config.yaml
n_layer: 11
d_model: 192
n_head: 3
n_kv_head: 1
head_dim: 64
d_mlp: 384
vocab_size: 2117
activation: "swiglu"
norm: "rmsnorm"
norm_place: "pre"
norm_eps: 1e-05
positions: "rope"
rope_base: 36900.0
rope_fraction: 1.0
qk_norm: true
attn_scale: 0.203
bias: "none"
tie_embeddings: "early"
parallel_block: false
extras: ["short convolutions", "capped logits"]
init: "uniform"
init_std_qkv: 0.0361
init_std_o: 0.00768
init_std_up: 0.0361
init_std_down: 0.00768
optimizer: "adam_variant"
lr: 0.00222
lr_mult_up: 1.42
beta1: 0.95
beta2: 0.98
lr_head: 0.0177
grad_clip: 2.0
warmup_steps: 265
schedule: "wsd"
decay_fraction: 0.821
decay_shape: "linear"
final_lr_fraction: 0.0
batch_tokens: 65536
seq_len: 256
doc_mask: true
train_tokens: 309300000
steps: 4720
dataset: "wikipedia_en"
Each number is 128 + 32 x the weight over the matrix's rms, rounded and kept within 0 to 255. Layers, rows and columns count from 0. Numbers have three digits each.

# layer 3 MLP gate, 384x192, rms 0.119, rows 0-281, columns 0-47
115181110214170125136080130171129103133148140149159118152095111115107116124141122098193124169101114182141163145109141060091156174126129085134129
130138113105109155062124108169186070135136197118106143162063134126089144146120081144132094148117162111082153142160126117193112223163138119150153
171110094105090074089183126113195120149057110158126189109142122100120091110134113156169107121148094157160128176115140132181157131156115047140121
096145126177068122145168119142126104120117137103146121161171129167125194124092129111023076138141121122182091171065145053108127156048108108105190
111168107101159121154156150125145103113090162126095148151121159103164115151147070168142078050154119193140138109176110123127148133175153071039142
117105091142152067117126174129084160111106122121152137131151139099079166143112097073122126169138077136162183091095063134184122050128107159151122
079118096183143143143100175157141168044053118170140093175079093134147091105166121145121166178078175128142138103149187063103160163138086113089148
103139111104156170123168121150146146082179103189113081164105152110098216160108113072140093091077149082152185108134121195151137141066146135102079
105101170148130104107083148147192141107131155164120158137137160122140210116111141160085137147141126116145070105088104190083186117108151130100123
062121085131114179136151146145091141084106051128108142136198127120137183170117147126131123159110129108109137112179152143120115187043108108143154
126110100094105153156172156117118125083118163115158138103150176113106143127060103106190134146139116125122112151148167111091174094089102062096086
106143066076152112135162084163163132141104064154095180161095119058117111099122100151129112152072141071122071049068133102120128165122085114080109
085153104063081062083178079157116175166153170127103163160106127117161128111151144120121095122130141114088175099158052096094096198133073126110096
089120109082141145116172129124105125158139121104144146139125123142155175139116092125089170148142149114083156181115123146119092124022049125169161
142075096147085098172102112154162110127173142164173167112119092106097157133091124077176169159091108150179093124133145127134192122090107059101099
071129114180141145142192097113098105107151171117078185112184171068098132155138167130085187113154080114130112101091139114049076208068123129095081
072145098119101176085158082131134090158136164083121097151122148139134170159169076100174161109186144107121090133108135127164134121122139146166151
123100152125040154016125131103123132170066116144113135124137152126080195120141145097090093134138121139143147144158140117206063195107107157138182
136132153145101184130150149124147113114129117148072093119118119159162099125179130172123132106120118155088131115099122144152122140152125134075103
133098136155156105130111162129110131063155131142118103158110152086201099102165116112141091118141134162106160139124145149146123132125143180110148
120145094116123144066125152107137063177138171105130140129091154120122119112102087109163128150184132112137127071083126165076148072140115176079172
145126096086144166177135151112194176116096160135120170164172106120088049116115091161157148138148077132133163124129111118137082156060047121167115
112175094149082174170147159148149198143147118159175132140153126128098124166108123070113100123140137102145071244134110127038145147174156082088111
116149147169172148140132104139210135132156170134141125075105127122129110147157137155113158088105116150136169073108146131152116113104156142180125
097120075104165127154065145154131158087124111182126106175089092127112217124125141091153129104133090205058139111044140165101173068133178130136157
114166147083139155146155158106111142132125124089071139161158160163110130100187101130191171131153088108145150157038112180187141164106090095113121
140117134135180119191126198183129174108161121109134121096095077081139099109154121077123095113115153130174123125159092091163093068155101159188108
118136146208146160086133161075149101129126138152138141171136089139149134154159116149126091145127105179155122167152128108122135093082113068151086
141127174096158119169078220140147111108105102109071161149188152130137074151144104114110127137141082151098111166158162120110145111215153079136161
114132138146143125105155143156143149113156148118119077140139145120155111211098163106069141108113023154093101207143180089118123155122125051189118
113173165144161153097157124176114140161186161113117101161161129195087093088135105055184118069157123123156112126087179122099156157159132148078136
154126091205139093063159106098109147158122079063122155123186060113139119113142128123125182117173132122151138116146138129169120147106116121182164
073128160147159228127179079108091129157195123174118169162075159095147144079119122106116155116107116093111111200108093229104160106118143059140114
155087135131160118196056100105157141112162139148137119119091117058117177104139122089110118169143134104102182087099120126146102141066121114157126
130163081089132155099109136109151103140097112107128086072104141112148130113111104202141119164164173131084147143174143086165075132137133117100139
078087096143102137124135096136122084126113103083085110127116079103127198168122125078177125178085120139103107163127113190105131150099141131115120
070183126113173085141082123126138160131154106107072071192123123085082041156145145081103180077112135155120130148106179149108117118137177115142119
120154177091129164116110217095168088117105161178148102116186086118112114168162147158111091068149134121142101135193167133114144103115149123116106
102144114139122135127144125176121125163089159134104093104126149165065099119136188131096117128146107120119132161112152114087141112123088059121160
113193117142183120086152153126101170134117163160135128162111112096099144196126161128118182140142143116125129149141045090117125127113075095118127
135099102163116067141181149154153195049098080122148114164101113084122113170125189191117143107055095156131149165104145132104156162069118131158192
125156183158138181116124119193158094106207144138167153121117202126165136139132168068091084115140100154128121161109132145197120146119118103163131
070163146155102118085165114119113112091082116153103086159144135127120145169092129148127135097123115117156175136122144106172093139092129111119137
158128145164149184119145097127177097077129131153096122139171151078099129120160149160099121082127168122150121155157131066159236073119135144088166
132109167163094115115121146144112161174073136136148110104172101129138061134178102112161099086134100161090109202093149095093095080147151131167101
125118121181152144142112141169180125133125130125107141122146123102108113134091127113137154101082102184101148058164168135132084124097131127138212
122147087145124167076107121110097116137091159140109133171074148136116086119154110141085163136140119138105143090103130117128189097104105152086143
085093171185106179114072075126144107137111150223128165215100143107107200077123161131127126062091206174126144132078099128140157143141091181090127
159162148132089131141091147142142074155132128125157157185120115151107110169216108087155133098141111161118139202147164066126119136179102125148105
122145127167127154120114102133186065173125118161143136181112142064173105148119048120187108086189178158128177150119138165113091116090057121169141
110145138097107125139098105125125156135101092163066112181155110160118151109176160147161112211076122166175108123067149128158137124136189088098107
104157107131140069105128118146079038127114114158085124153130084118159164118105119173139172057184103148138190110058153127087117083141145148110117
123101108096099084099113087128112132179144156156112122181114115145085223101098099111133129135129115177058101099129126066139138163169127105133122
113148192080105159108135105105116119141110163095095128137138129079145106132140124104169079123142172144162177196136152134139172114086148092123162
117169122181110128131078174097130151095158116120089141149135126146130152126058149131064109112108100151103098140111139195152129121151139077125147
097130095117120120139149160101165108126103088156133105164193121138097172157109163088135181174145115103142124104151133157147084074128140116171110
163157156150065115097168107111144106102123079122059144082151144118114156151115138099080156105174132111161121155117115128117104146136152077189128
098111176119120169152112110092151171160131117126127152164218098121131127159131173163141176108086158089115118170138138137090149104139112077040134
099090136131103103128141151119122080105132076186080157153130141118139180172105115131110133098121174142143132062075124119157157112124085123084127
094135180129129127130158130174178129181168122172107154179137139134092073153132142091061070117111191158067122144107078075157134146104106107053113
143119165094098141104112177148127123120149182077120148145134123091099176103106192086144159132102132102173148136152155165116122134105087089139100
098192166115152118145113088200086085150164110098092111185136140116139111206159142097126092125156119096149068183095118131132112106172140083152149
188145145113128152166167069143144146095134097121120145134076125086061097131149140072053140079145104086168155141065164129163136129083122083127105
131201135146120159091116105150184152145136166164165166176103144108134117068108100072106113145132106090125080095115067174098161164147051128155130
112184124128200125105180109169129155094132158134123144121087187079065146091141113175137127088112101117104178078138065147121171168158109134146133
119151106157115104147140202137119139130085078145148168178131138124202167092099080156091088152140106105116073151070098122110077103157092112137140
079142149132044112128166154087186123109116111146114062077115138112154113135073107138123144123103146182143144124097126116135111111164120095113096
134123123158159125125117107168099133118086114176115095212142162126119098093126131119100068144138094148127138111135178128136105166067101108163114
142103076096116108169130161114130117145157158174090148122100151101183182067098138157060152153118103107091170119154144108172086129138152079091114
059126099102146076122166108102189110084174114096131144180181137097157157132129148112130155108095138126139137113197139135137163127147144128171127
094124085186075146087149110198138109156098119119107145143144123135132122075110133109079164174140170171077063107124136152039125104127116128118156
100139111127136117092128098172148173075125125154105125110094149151098168113084149127117148171131165091090184134117114058134119151075131122165168
102131155092115125141111109175092160141141123153118165058172161118101110174095116132044098106148108158129170150147086170107134108094139092166124
135141164119142097100105091105108037145177145126128095096133120122109123207145100163105121123131121102099080128129115165153112110086121135159162
086167146059148116113123123131132114130158165097094117138169180122125200064079122045118101117107133106046092141150083136116123111117156139081132
120106137124077146150140136162195126070133174117123107128210106094137192060176142112178146134197153122103129089108147159132134121110184069113112
135138116087121093071124118135142112147078126159167186156124165140129127139105146093105124150127122182106144103161115105045129100127096125042097
082143136159104115133184138090191110121152148109135120167122069099133089147088147099159081133177107105124156072131072118122141140160088098191144
048154084145118106155108137146172125094122103179135191164131171103082101107151134108115092090131169142129171138153107146141093115147097098079098
145166142118131154168102129119147168080164141113089166171125184139130157124122180094115130081123096097096146083126088085120120164086115106183100
114116119144134116134088195144144118079156135167160105165131128114088083131121108184135155161120100169135067124160158052152112081113100104152109
104136147123084125138115084081173134122108148142114125125135097121118180142106128176148196114171160094181169130103155173220108133169061141114089
098117159121120185098169129115148142178156128125058100100181108147149142207058180073128088089131118180135111137119128170119126148127178129122130
130199111131089129151141023128125089110117143186144152143095165137147124107095147059138102178090137120093126128118172131108076133079095099104126
130099138146120158134117193111103118178116170121122162185168117088086108108138126138127163121156179188145064106121128180140085123065128128082178
126163175138108062134125116141170103178145099127108115159171138073169122128142171174092177178194123175060088108152119191162129145120127114105148
068189096131044078116128122146195139135134182188129126155159089142115094116163128088073167175091081150182138149135110146093206130087154083122094
142211180136150137133154138084179063135179129110098155143118189104156122171189090178141143083152082146143159214144169091188177156103113114096124
109142136152117126130123172180104135187146114116154146147111115143093217116124160128050195059105107100136103170087109145095152112103083183106126
119135119121134050128117113139115130167122156061126077204157134182137164098129158119100109073099152137124112104150137139166174174146169103109155
101140163157147170125180129141120131124184164131067103196172068149123130124098153145137129110133166148088129115143158160128141123099111144120116
094114133054155103151171183167123148054071101174118113160149161093151121169169138145090073173167149127098122182135132133156085155137147106157152
153149148102095087138079115091107149158142119091121079114183147079183191094163124102057171116140102177142202080165138114121125141090115110103094
141058106142150165106121127120138103164119136133128147121129177097146104119096099103133104134121126161125140101134123180154155048136161111077163
119195130091119131140093140112100185079176166069136121171177155130086115133141111111163058158113126136112095114149129137092171158079136058106147
079104135138132148120094195117167166134148157174120110155134116095087094085090125110135096197135142114148130164107133149116144123095138132101154
139121120124151103224137096108137175090117135135087094182121080153117195131118160132120179125100167190101132137098117134167088166120159185119121
131187097102125120101103156111136115115137153106141155165115186110175120104081163091167091152108094123154155180110123139133126128161162103106135
111165120093085125070113141133129152168100130074113122165148125138144124118115131147174171124143081200132110158055165144140138168127113150083143
077102076143047106185120114195124160143122169131132123164141139092089185101119143126079096133126162194163087190157188102078162115084095066113103
049183058148102186165089126094176159149111122102087117149101195153110125121122078099136150128093137117120076134137098106109048119174126098122086
137099198113174115138161107126123167105186092117135139093112131137196143132094097082101093085141131106136123136144094128105156125059080141169111
107141164137063121151153148152169113053145095106181159187172121108129049085174175099119180134123183117103181125122112138122166162119113158151090
124156067182096176114128149174129091120071172055142119183141143072134159110130101189122109112152176140120164097085171075115128140140155139089176
106147154144149095112157101115194121195166151178099112122144128123108094168124052105162084157128127113157143117096123181141142121096184104149097
109144185206110085100156180222024093164146126104103122112192123138121168187153120144133102131150135136075123188172188172128082163139094106153105
101176157089147117164142119098134133119140130116134133133177179127133125160103166143175110102044118091119083174103163165174152184138091103105091
109181100124158135093163146085099139141065098107089085149132093113106131110169113138161137159131081111088135127065215081106121127088186046099084
123113167108095071118152099168178109164124106132091143052134176081125140160143157143092170150171091083126194182173137123134093154131072097159143
111097121069110119134148140112074135177079107205100128150167112162112086125105051107150159134075161118138103187159168098119146091123180138146132
145121137109152103118106142145086177161150144097167107147114151148071109190156156120101096136188112097118118173128111154113084112141124076092134
139149172131142160153159172108163112134158148154138092150174203095100106158150159104184106095122166112102163172110095054105146153147132129159090
131139111128104153139130134106182063149086179117145065125137149114101156078102084148183093145157136079103178090143063092114084113161100112163057
092138071120099108014106108160114129151126126129134194149150103125120159116218187151120128064109130137151136131152139069073103108139159144148157
143127112098148103126142187148086072124181134140141065105108130097083188144140142115129195104153143137152164115125093141147164201092120102118128
122109101111126178095165087133144115177101169132052129113164200124080115134129107102134213124131130082123105137107076132142153127116130142126089
117138108090090187133122151134172132115170099150107134146181186124141133185122164185129122056118151114165122084137152174143162117151147138140176
160126083092159143127122146141101156111126139204095150153099130127167180148127142148119093100098190134153114149146114140138135117065127102117208
067144117130145124100129086133114115176132111154081161194126096133142115147108094149116146093130109107162111132082099125128127125164098140113135
098183066078072171194095107116111152168123106150137127209125149126067148055203143115156116130129089093155140083099186101175108057121112146094100
094143096057107104118135126172177115116099110172107114172131177132118100180169172100108173110138209134165145150122049141118129130121106145140151
090176084113126207121111141210131134128114087099117102119119158182114120117126096124106167042118108201104125067146193137134123164141122113155144
111135147194088158113145115112149071164171163103085097139121158149143095151130139060131085123150135089180162147064151122173208160151187104148128
109132141116144144098098129106120138124128184152100131120102142154115149098031126163097123102134104112121113064113087111136171098132159143083163
104177083117063131160134118103105174098096132169100115131177141120167170124126147071111138159119079073128091149150150168118093195125110114113157
049153097129160102120127136092124166091162121142088076154118129113134130131149150156046099105120167155104086109108104190111158118072138109074128
112136143120139108108051165139117106099192201136124168131182087118118123127151099166111141093121053198149122092132191096122153059110135139185156
144150148115200147138137130137122173123235093203024148105174190084116117151100140141115118092157112132188111161124185118160129169129136090168210
118160094112097086157157128112176119165058121144109149181129184114069153128093118117089097098087095083084130130100150089141061179170122082126125
090147132137114138092093134129131159081111146118096177156098170157133093185095108132120156144103131114089149076150104107083222183090118131108118
097107108135131113150082138078096096092180146125121079144135110099149120105123140108206089150231054118153097098169058145102118142125119153127102
124161099143148126124120103119127105115075115128119245163122111149145101139099173156124185122119126067143152109168142111128134103162084121043203
129130143157131099144182153074088143143132123098071101102153106122182213120141116164094141112126153120083136099127185120125159137192061111126128
104152120111098109115124140097111143168093143104146095071155103132133144111170188148087122102137175130131168160086116104211124120068167127125126
141165120131091142134134129074207099141123132158057114099144137126109175210099154102096120112086098103110141095126109128153119146143124086134128
086123115154127092127164132149154156155132119203107087170116122110104122113067152084086137127146124156086089210164102136137085137157118139182115
083179096182179123076105153105152127140140128127136136177161133178094213070121143123078119125086158106130130076100170138124126136124179093144193
142138115099108181111088101131133149123079083161119154124071141084166127163110135118116142089086068163106129159153115079145130172233137079147134
109113168104182155111079103161196056103160171133123196117122145105109123136147133128134176108115154158065150124168104147097156145088136109090122
131182137131138107068123113160231128164158087208094177073196139068128079137172149117150194104104142147130150095132127132144100112116110108164183
116165132119101062127056134099155144083096129103126100162137155111137137102120126139073163138150107167157150103087129125173101142092119126137101
089152190059141148142112154147128123153130165088113132136192135124152139082137054181135153138122146165111137127166160172139104179160084110110122
092116147113092198096181143122126122163162155131114125129163199169101174123148081166088104123154106147092072160108115151097157124093109116093198
172096167109134165101178181202202106110136113122156143153141142101172066118099116170137141137141117186110130138131121141147117142160146179121133
115139026149116107127148126138111092093127168137130104113125097109068160093145145146159140153131101134134109132080110140116045112096110105129124
093169081089097167118057166070136086142102124159111176169123078128103111104178101145149133121118119127185187120078068145189124162132134069147126
088217115116128156111187155113097123143074136083118105129121118087148152121125111121120142154150152138141141132142107117137158153132079136095126
144165129159077159150100119123157152091094112133104169141115108154078113121146149098140145114101138125108123129132143091090097153122108139107122
076177102077160169119130106118165100143134116123133108150134085103107150153115227195173131131143125117075118098075133144140108121098136064109139
092140154155108126049177164094148113064079192092100134110130117095207127101126122092119165132075079163149103101087105155055156170118099125122148
125094136084125111130117095118144129122173136131071109156137092147143152142108093146122174158098152108161097145129137122150140124146124101104142
120175157110094146119117081157170045135188169109046160130159096110084144143132127121130118092139135149104165138105058167135165179168107126098182
117151115157120181143173114144158132125105145137123099106100154134092108106085096106172139087121118070087112157137151113109186156163180092138089
132149148112117066100126068175162121143105138152120118188178118136110124087099182143096192116132131108115163182147127144098109141161105090162097
086119077102169095137104144183143142155148124123123112087139142101102123125137148187122075160136134137114115135121216115118162108164162118117133
160151113149129130150132150187130139164201166104097166133096207162125170156147089132147155131157083194109136072131133140085155157049127089097161
100083153144129149121129162206112164165128082116104115175161146181188204145122151184078121177136133159161142116147121167124116105182081178121138
106060124112099165115149107145123126134191147149071105129142130137175116106136163115131156111144162144140118135126112139152121184122109122079117
129172111127099081149052177155145138087112180156078116161092122125096206038107147149078147138072170162066085156116168145146206135162133060161170
091093124048066111076134131105083157089102119115138165115164104115105131083103135155158084129086167146135106166140167111105146158142114084138165
114166170170099114105106112149065065173135151071110136190115172124154124138149166114092108117094100125110103116144133096130128160115166185098196
060147124106081085093071099175190147154137136183094113133130096104109173164147135094210094115141087103102077129167097171106140148121106084109121
128167117150194103129115161167094095150146090161095124114138138125125156102125077161106118120155118174147125151080157146082198135218165103115168
110160128129140109128149107101142149114097055122161128115185096117129084132139155161098149104193182105191071108183112165095139074087104117094176
101169153161126064107207108130072207062141159105122079062082105149076135099130122152134112121122128119099134129125136140130152125155122173160167
121121099173119104119082114140134182145185164150091097177075134121079021169116169119100113115149147147135163110098086151123171054139143089161135
092132163129131084071150157114083097132172118137115093107167081096136092170130139155101150136136158116135086185105146108092135131145174136112103
145075176115109074081054155149142156175191113107092075143122117083091141134134176143147102139132117148116095144144131163137157144112171074128123
131158080183100146117173124120119128189079153116137078150170172115079071110150127167083099110146094172095176145113120080124123176127115081108134
058119123145138105162098132198100120161139120119119090175135079137105141117132138127110044163096098154087048164152171175137119164118162180122146
126148117153134128086240167141107081119222146144040121197132129133149149117121180118127164118096173116150102101142124135137148104166092146078090
101168121092099116097167144169143098166127132144132182114154163125083140154141082183091131084095067079121110149149143146147113157178131121148135
062147100146159117150157130154134146141196189146146130125146119119145144147153118098107107125142161135119109142135163149141093153119120096167152
054151138163141121110095169127133093136122117116056109154156089207144141154134180094039147088166155149104124199123110160110100106094132076061104
172103148098146130131187172081171188118099107080181101157123166135147140143153168065114151105145154142172137173103134161137143094093120115115151
123134106108101121138125111134137083094141152132170116148093128124138092168124145139141114102111154119126175072126111092133087170093151094109105
120135101169104110161106120106082100198158091167090110154162161154083123110156138133125144121123152164128119090147136152163088088099169110102075
047138119074124127107204115107128189123088168109100179137162096142091144120113142129095129055175122169113104130106113088087189113083147085125155
138137050122119123150068100105120123155107094179190146110121145112123100156160147087141130137089176103066095137099123105114153137165137078189134
118104150151143121155135170049107113148126130132100116148169169086135139150159108128126127101123093160175131143101177114166035116126146097105099
188188163137142081142106168064107096140160079144143099151109139104110099155143122158076104089198166177162135124113122184139136106150117156172096
110084156117112149129135073160125119125119158114114074135166076137127135168197135112071097090165184101102048110175134126156129159122162109103231
081115090115168099119114110138117133147129180118066076122156098105127135156057065108156116154097145084158127159158158149089158167112124127159068
119150099100134108090171144112117199177121129126083118159190175086170104106188115146130113106139115153116126102085155133099167147151122110143102
149148174158099128141132129163119114231133132107154069095136106104112090149116099151081121112180122177113115115095124078106110147087165066109102
103142106100087190189115130152156148110066117104096088150152178116120165128121122135084148143100177140191137102134155102095069103110134081106123
131114116149095109087127072088101126112125125124153122186158092107119161075131120148108167119094143125133095177119182172095132100190068117156153
142143107132157114107140141108124107089133071145128103103119159161118145139138105133099129121134120189111073166163106123132104155157130134107155
145111157092162160130089177113157111151165093170103132141089116135163078178096094124091157120158200082110181158154113148157089102136141073077138
112167104091068107096087119169137110125081101158109168093161129074120097077144140135096177075068138124168196142074150103132136096180174125106143
109147206101154164057154124172086124155114156124158110125096101114074156115157136149134175137112092190098127104118144154141146177109164135094126
109211108105142099158169130070139140069125144141066170170155114122130116088080118104083103123117136090178084122146107160116129163115123111104127
069156114100083102145171170155092073130133132103147143128144157151123174083191088118080122096152084143073095139129116126108093103169072120081150
143138129168100136108089140105132129143145107118131174174156100090136143141102154112064140106121164167159153152095142188120147158191164098112142
076138154123152159112103042185118133076120158123149145129155114124110086150101111099099151114165108207134082106049119068133146112063120116166138
103100109099157132132124152115139123125208123097128100154114081049054063120189136153178078145118142136128123129100122208188081074107142158092107
102136149128196148103146192112195175150201163129127077108126126152110151097208121172149059106123143133096115124041118161101146159143094144133196
080173099081096149117160130151154101165114141133104162135116197143091148131108161125087123100100160121132118095157132051108181152168085126048146
130170111060133085148134106140130131084053167156090123135154090129163164126133180120150119160171183149160119043111061114180134110125106108086145
104137127137164128131166120083148150120106164124106125172121126080165136099052127147146119180126120119151135105077170126111128155107077099105115
118139049057110149140086139098147134082111091129056116102154123118116159161116113112156117163080100101175160092081163074129145149125137088131108
118139127093122180140114198175120141119134155121045123207162190138114119130150171144113066170061147170187130099161114118082169159140112078027121
105099113133180170124141133132129109191157134113085183116193097095131111172147201109128147181129101151145125126145118104122178136175142113116089
080131093138122129137168107193075158151113161138130108143163132112118165133132126195081075111083122114178107151171140214109181122145137116081165
122122115166142119188162107102153137190126131126124136160135154130122171167185114089068148119142138103120080098140149167131153100225154079141121
120182095140133162115118090144066108108157158126092090162161170155115083110168108156099130128132104147152147133139116163140071171187110134143133
133093083168037105136128157080158097125113130201142160096166104132162088159106104133180076094166149167191095104126158164147106111097111066162095
092129081141147135076127167156136121180126120153103119114124145185106134120122068129135170120144172179103078108139120172149131088129154091090071
169131113081127150123119089153164134142120125176095093112186111137137190089123145168119111099118127083153193139150118162150092135056147134114117
105140105145152138158095110157200088117150100160131183142133164141138180156104102139056128142164174136123046152122157110168122085178158111105155
091123175113198106107123089143188119140171117133149143150170133124049101113144152121094137089140127123111161122129107124084103134082093141066136
146137075094156096128088160186136150108176106129079109086128075083136118115099123177158171128114150073171150081072173155185114139155106167136130
123125088153132123178132155154200075188147143110121190076107095072078155152130110115131104092123070092136137109141151113102143137097127105091172
105111141151158097104127114131148158091125142130116141158110139113147125073159147139160085083123153120172173109118073169121164161119145114136157
132189119107091146156087148157151075175129128096124114102212114117129148113113108156147118143139136152121121111131098154186169081177097098120095
119126141129069135066103148176104075127087112168117170164124145144198143132153107147151142167135158120121140138108095119113154201154123113128152
112165120090138120112105087157143129122094140110117140131124152124144158063155141110093095097112072156099106111062155114082116134145160165124164
102101109110097072125132095144107137152121101091118165142089093083147091148109173152154136097112176120122193103073084114136126141112157145165110
036117196143091152118088123154159133103158132128106061092099095142086183172107126156128149090185143151174088167107138150134165106093127074175140
121108163157149119090156082201125097134122144102169128123098092118132151180086194132145090115136130134157166143144164129085130178170055126135151
084193135096152061126057135119137109102136156113100170129131102129110141063083129151164086115116161146169092053162142196174155167119056142095138
126097122139156087114144170078151126124124174090152134157147142132124136112155104022114129153103052143109099134176112121136130172095147090134147
131141097151186077115085073056105111065133138197152073141126101139158092099115103169169080106123167106138085175086141084106107150108151074109114
144210166121108148117113110148161132200182151101103114156228116129131168166067118131156119179186177124149145079115166154174123134119097072140152
098123178123130151187103130177153139209139171115089108150169169144078162152145099111138148065161093105157145151134100130120129130125122180156119
129193113146089227166119131167077163120162238103100091147142141141131123155129115107127100143112093154061091134110077177134085120123159041131145
090090191154125077117133131107106165116100155171147130183124174136147156090079099147104110176109171116156122176140114112092124088117198166098195
112143148158129139141117182178148185151124174143130139116156060159112104171150142111124103142082152133135178153094069123122151188128060150105147
103150131154186096104135146101129163148131129143119119195129123086095185100119071085089114120139105151105095094093144094182116165130063105068101
101121131124089208080141096100152145158099093126089113166171149149207194115097089164163157129122190125133131078161105110151150122120156088107117
129115137103117126132135116141100099153156182139127154123162117118167072135085138118134112184088160123104155136133133131144114163159160107085122
107120103129112105123094168066159144097115152129126125113192134135135104108132127106142081138126165055110104111166112129120076151118173165093196
119127162089085141123099152102157101177142156119138182146130147139087133144143119118097101121102171175134148126162194079167170199068128146119113
082082114095096148121117094147156163162126132098151113136147091114106157118094089162131074107153140155065159135115098120126140118144134105063111
115147118152131158101153164090140106158135122077094092153095126107082078150194118144144132079130157122134123085091159152148136091160149115069126
148144166154121196206145095121112100090144088141127125149147058112119114167111113157132121154136105067147137128119124130137167102111069098041132
085135111125116126130130122109080130126101126151106124109153072128164163121152114135113127124162174200114121161112124091138086181111209112128188
092212130151111075115163117127154148114149101096126127149110126183137153107064124086151126128180137108135096114106115156137105160183156102131059
119112081072140121082133100116106090142144144202123074139105178159167096159185176162172111128062140096146179103114136157136161120086161088164128
125120172131121139111160127097118195107164148122113158100087148134118182137123152073123117088105121120060107116077112181131108155096094146122198
117113085097155071135131122119139143114145169087196104079160081092068104118131162144153063160125140135072116190135099159062154196123136066102097
130208174157134124103191163168119129153080169109168073112131101127120147097164081138133117130126127142185143069111127089114142150148045149144130
145143091126136149122072089179149127170145063112094168122127116085163105150197145147105108068147102134155154073132168088141157121121074123181160
052158171107103207104112116173162108125103088153100078149183162139165166122120166162120122117116152123148152149082125184156135107132144118179055
111177157152112101100130147143160200148197149094105102113120194151149144152105168115129117162119106130096141172120155107129180137079123077166106
062135100142166107097150090107140164127114126153151201191125160080055132065120119076152100145085114123173079093180093140134093120141155112139109
047175117103116128118085119077141109141080166176116182123142119141127147146124114123076143126082148141194088186123142096135157136119172104123117
121134178084117179112141112149134118163142158106110151134109065095115061138112110180165090125116107109135161160126147099066142135102133152088147
087189105134051162085152131136098142087100097159053089148170143129123212134060164140111143156111158142101161141137162125119161173182137112154158
092182122168092162121139159189114133100071086134084111139106175122163151140110171096167153130094094062103119142120152148073115085124145112088123
114119139082148133173105140156113131127133122134099105221096150124071149093139181131136110090118120080139069123084150154124091124168146123141141
088101128103121133124137069147111109085081140156108106106130170128127191155129212120113134149154153137118107143142161132112130166156121056086068
128092089121139116115118152139089141065190133177134175147136163062116160138147138080100100150084070165117099137147135125094168156116091109117134
102127101124115088072057093130117164110126100099155134101114093089124085092183094123108087148118114126145084153144052092103134132115103174110150
151134071119094102123090131164166065078100070169165158039126148104065135108130122123126077099149191112158145130132162125153149075164146112090095
135165128143116116085118147079109097118146135135128125122131089125100136146180100186144058106162083105123076202114162052051181128176184108107121
131172109092110121126128158121109100120155115136099126178137175159114151130089146173087096129153105129178143115158103182145154158132101149106098
060145086112155125114131158156155121156129112133119153080159171121121138163127115119123112161150148101123164135120127103173113108173079130125101
120150113096153123095126145123111104145142153150131097135119197125098140158083109139137133117091116076104130098070121161185161194128148110150160
127111123098156164120104128136103111136142133076035148113159146091211197152166094129112136188095094117101182136182094217126168124132138122092148
120104170109116109190171065131156115113087105137132107105176115118165128090113101092148176090168142192103097093139202120123140156087144141174111
109084157149131126146144124136142145105204111089075147140156177120138141142172116174132151103138166129133093178111096193134158117115080132138143
119098152146128107114112125069140094159154112146127118129197160127176133095106150147163116124065096152177117151105127155109116112112123114062137
097129148083121128094094130106095063123103183165179076186183196138147160155116140129082150157106178070126130083187091156109135175115107129143092
137170117163102105115166153172105128154092118149128107141180143110119165150111149144139130106179140109075102155152099129135143133105094071130186
092122088143153084139145154165119165123100118163106081129078158119181105102145159112112108166116126124117132078080131054163111126094163115076172
127146181161128064121144139086130127177107151074125139136155157128111111065087141099129081118120105154088120188105147034151137132127184119129151
116129176186124139146128122136111092136147135137101078150111100102117127174112101080067204151120137142139116128139085127163125162128136099161130
113155210173155092159125152116176159127116163101139071137139143119171186180093170090156133129098146188169116124169123181193107124157085150085154
117155124137125067136140145075075133112118061121134115176146097102189122132114070184119101101096166127165112134133126149157129140113114161124103
113124105152157109142195072164088128109132181156124151096057166106136102188100117155156083112152150158091121134087093135096174161110120092108113
136140087131153110112131119138177109151101080222152176082133134124149128118107096143137124183079109097143134141077113104130109110150119120171125
096101129127151127153137169085110136107103173114116163119173100134123184095076133140095121177164135176122126157176194154147094098093109077137139
096192105057175096081150111074073202136189098180122137158141188171175116130158114142096166149140098108124091139103130127175124094091117106165131
136092123135118159091155135086105100103191086164088121147159156062121107111147135072172185160219114119149155156119128106135109104123065130154154
136153117107090034115122124121134088164077173065088142145185153139074113097110108072083130176157147145098055148110148120195102133155159106122085
126182167121151124098133102102059110115081184091143117122101111139123141156081114167145120185182127130125161171127183138200131113119074098155150
090128127103089138139153157091123128081120161119067157111175147125137090057080198152152147154112143100174123092160146234206154153185116089071142
127134121143158106129079131121157155162112132160093206093115113073163132123085200093176135118079105104156180151113139107133078148142151137132104
098199113142088123127134114086184131129149121131098099166150127130100119119085188114106159129084122147107111135164105094099158139123204108125101
062224167133162035106182078124091102118138172147087133124152168122129179085148156107110126126134129119158142175140177122055178126088226044164167
070116069168115054112123129097153120092096194147113164103095199124095087084114133104151115121134109084171170099093094161136115081136131159174149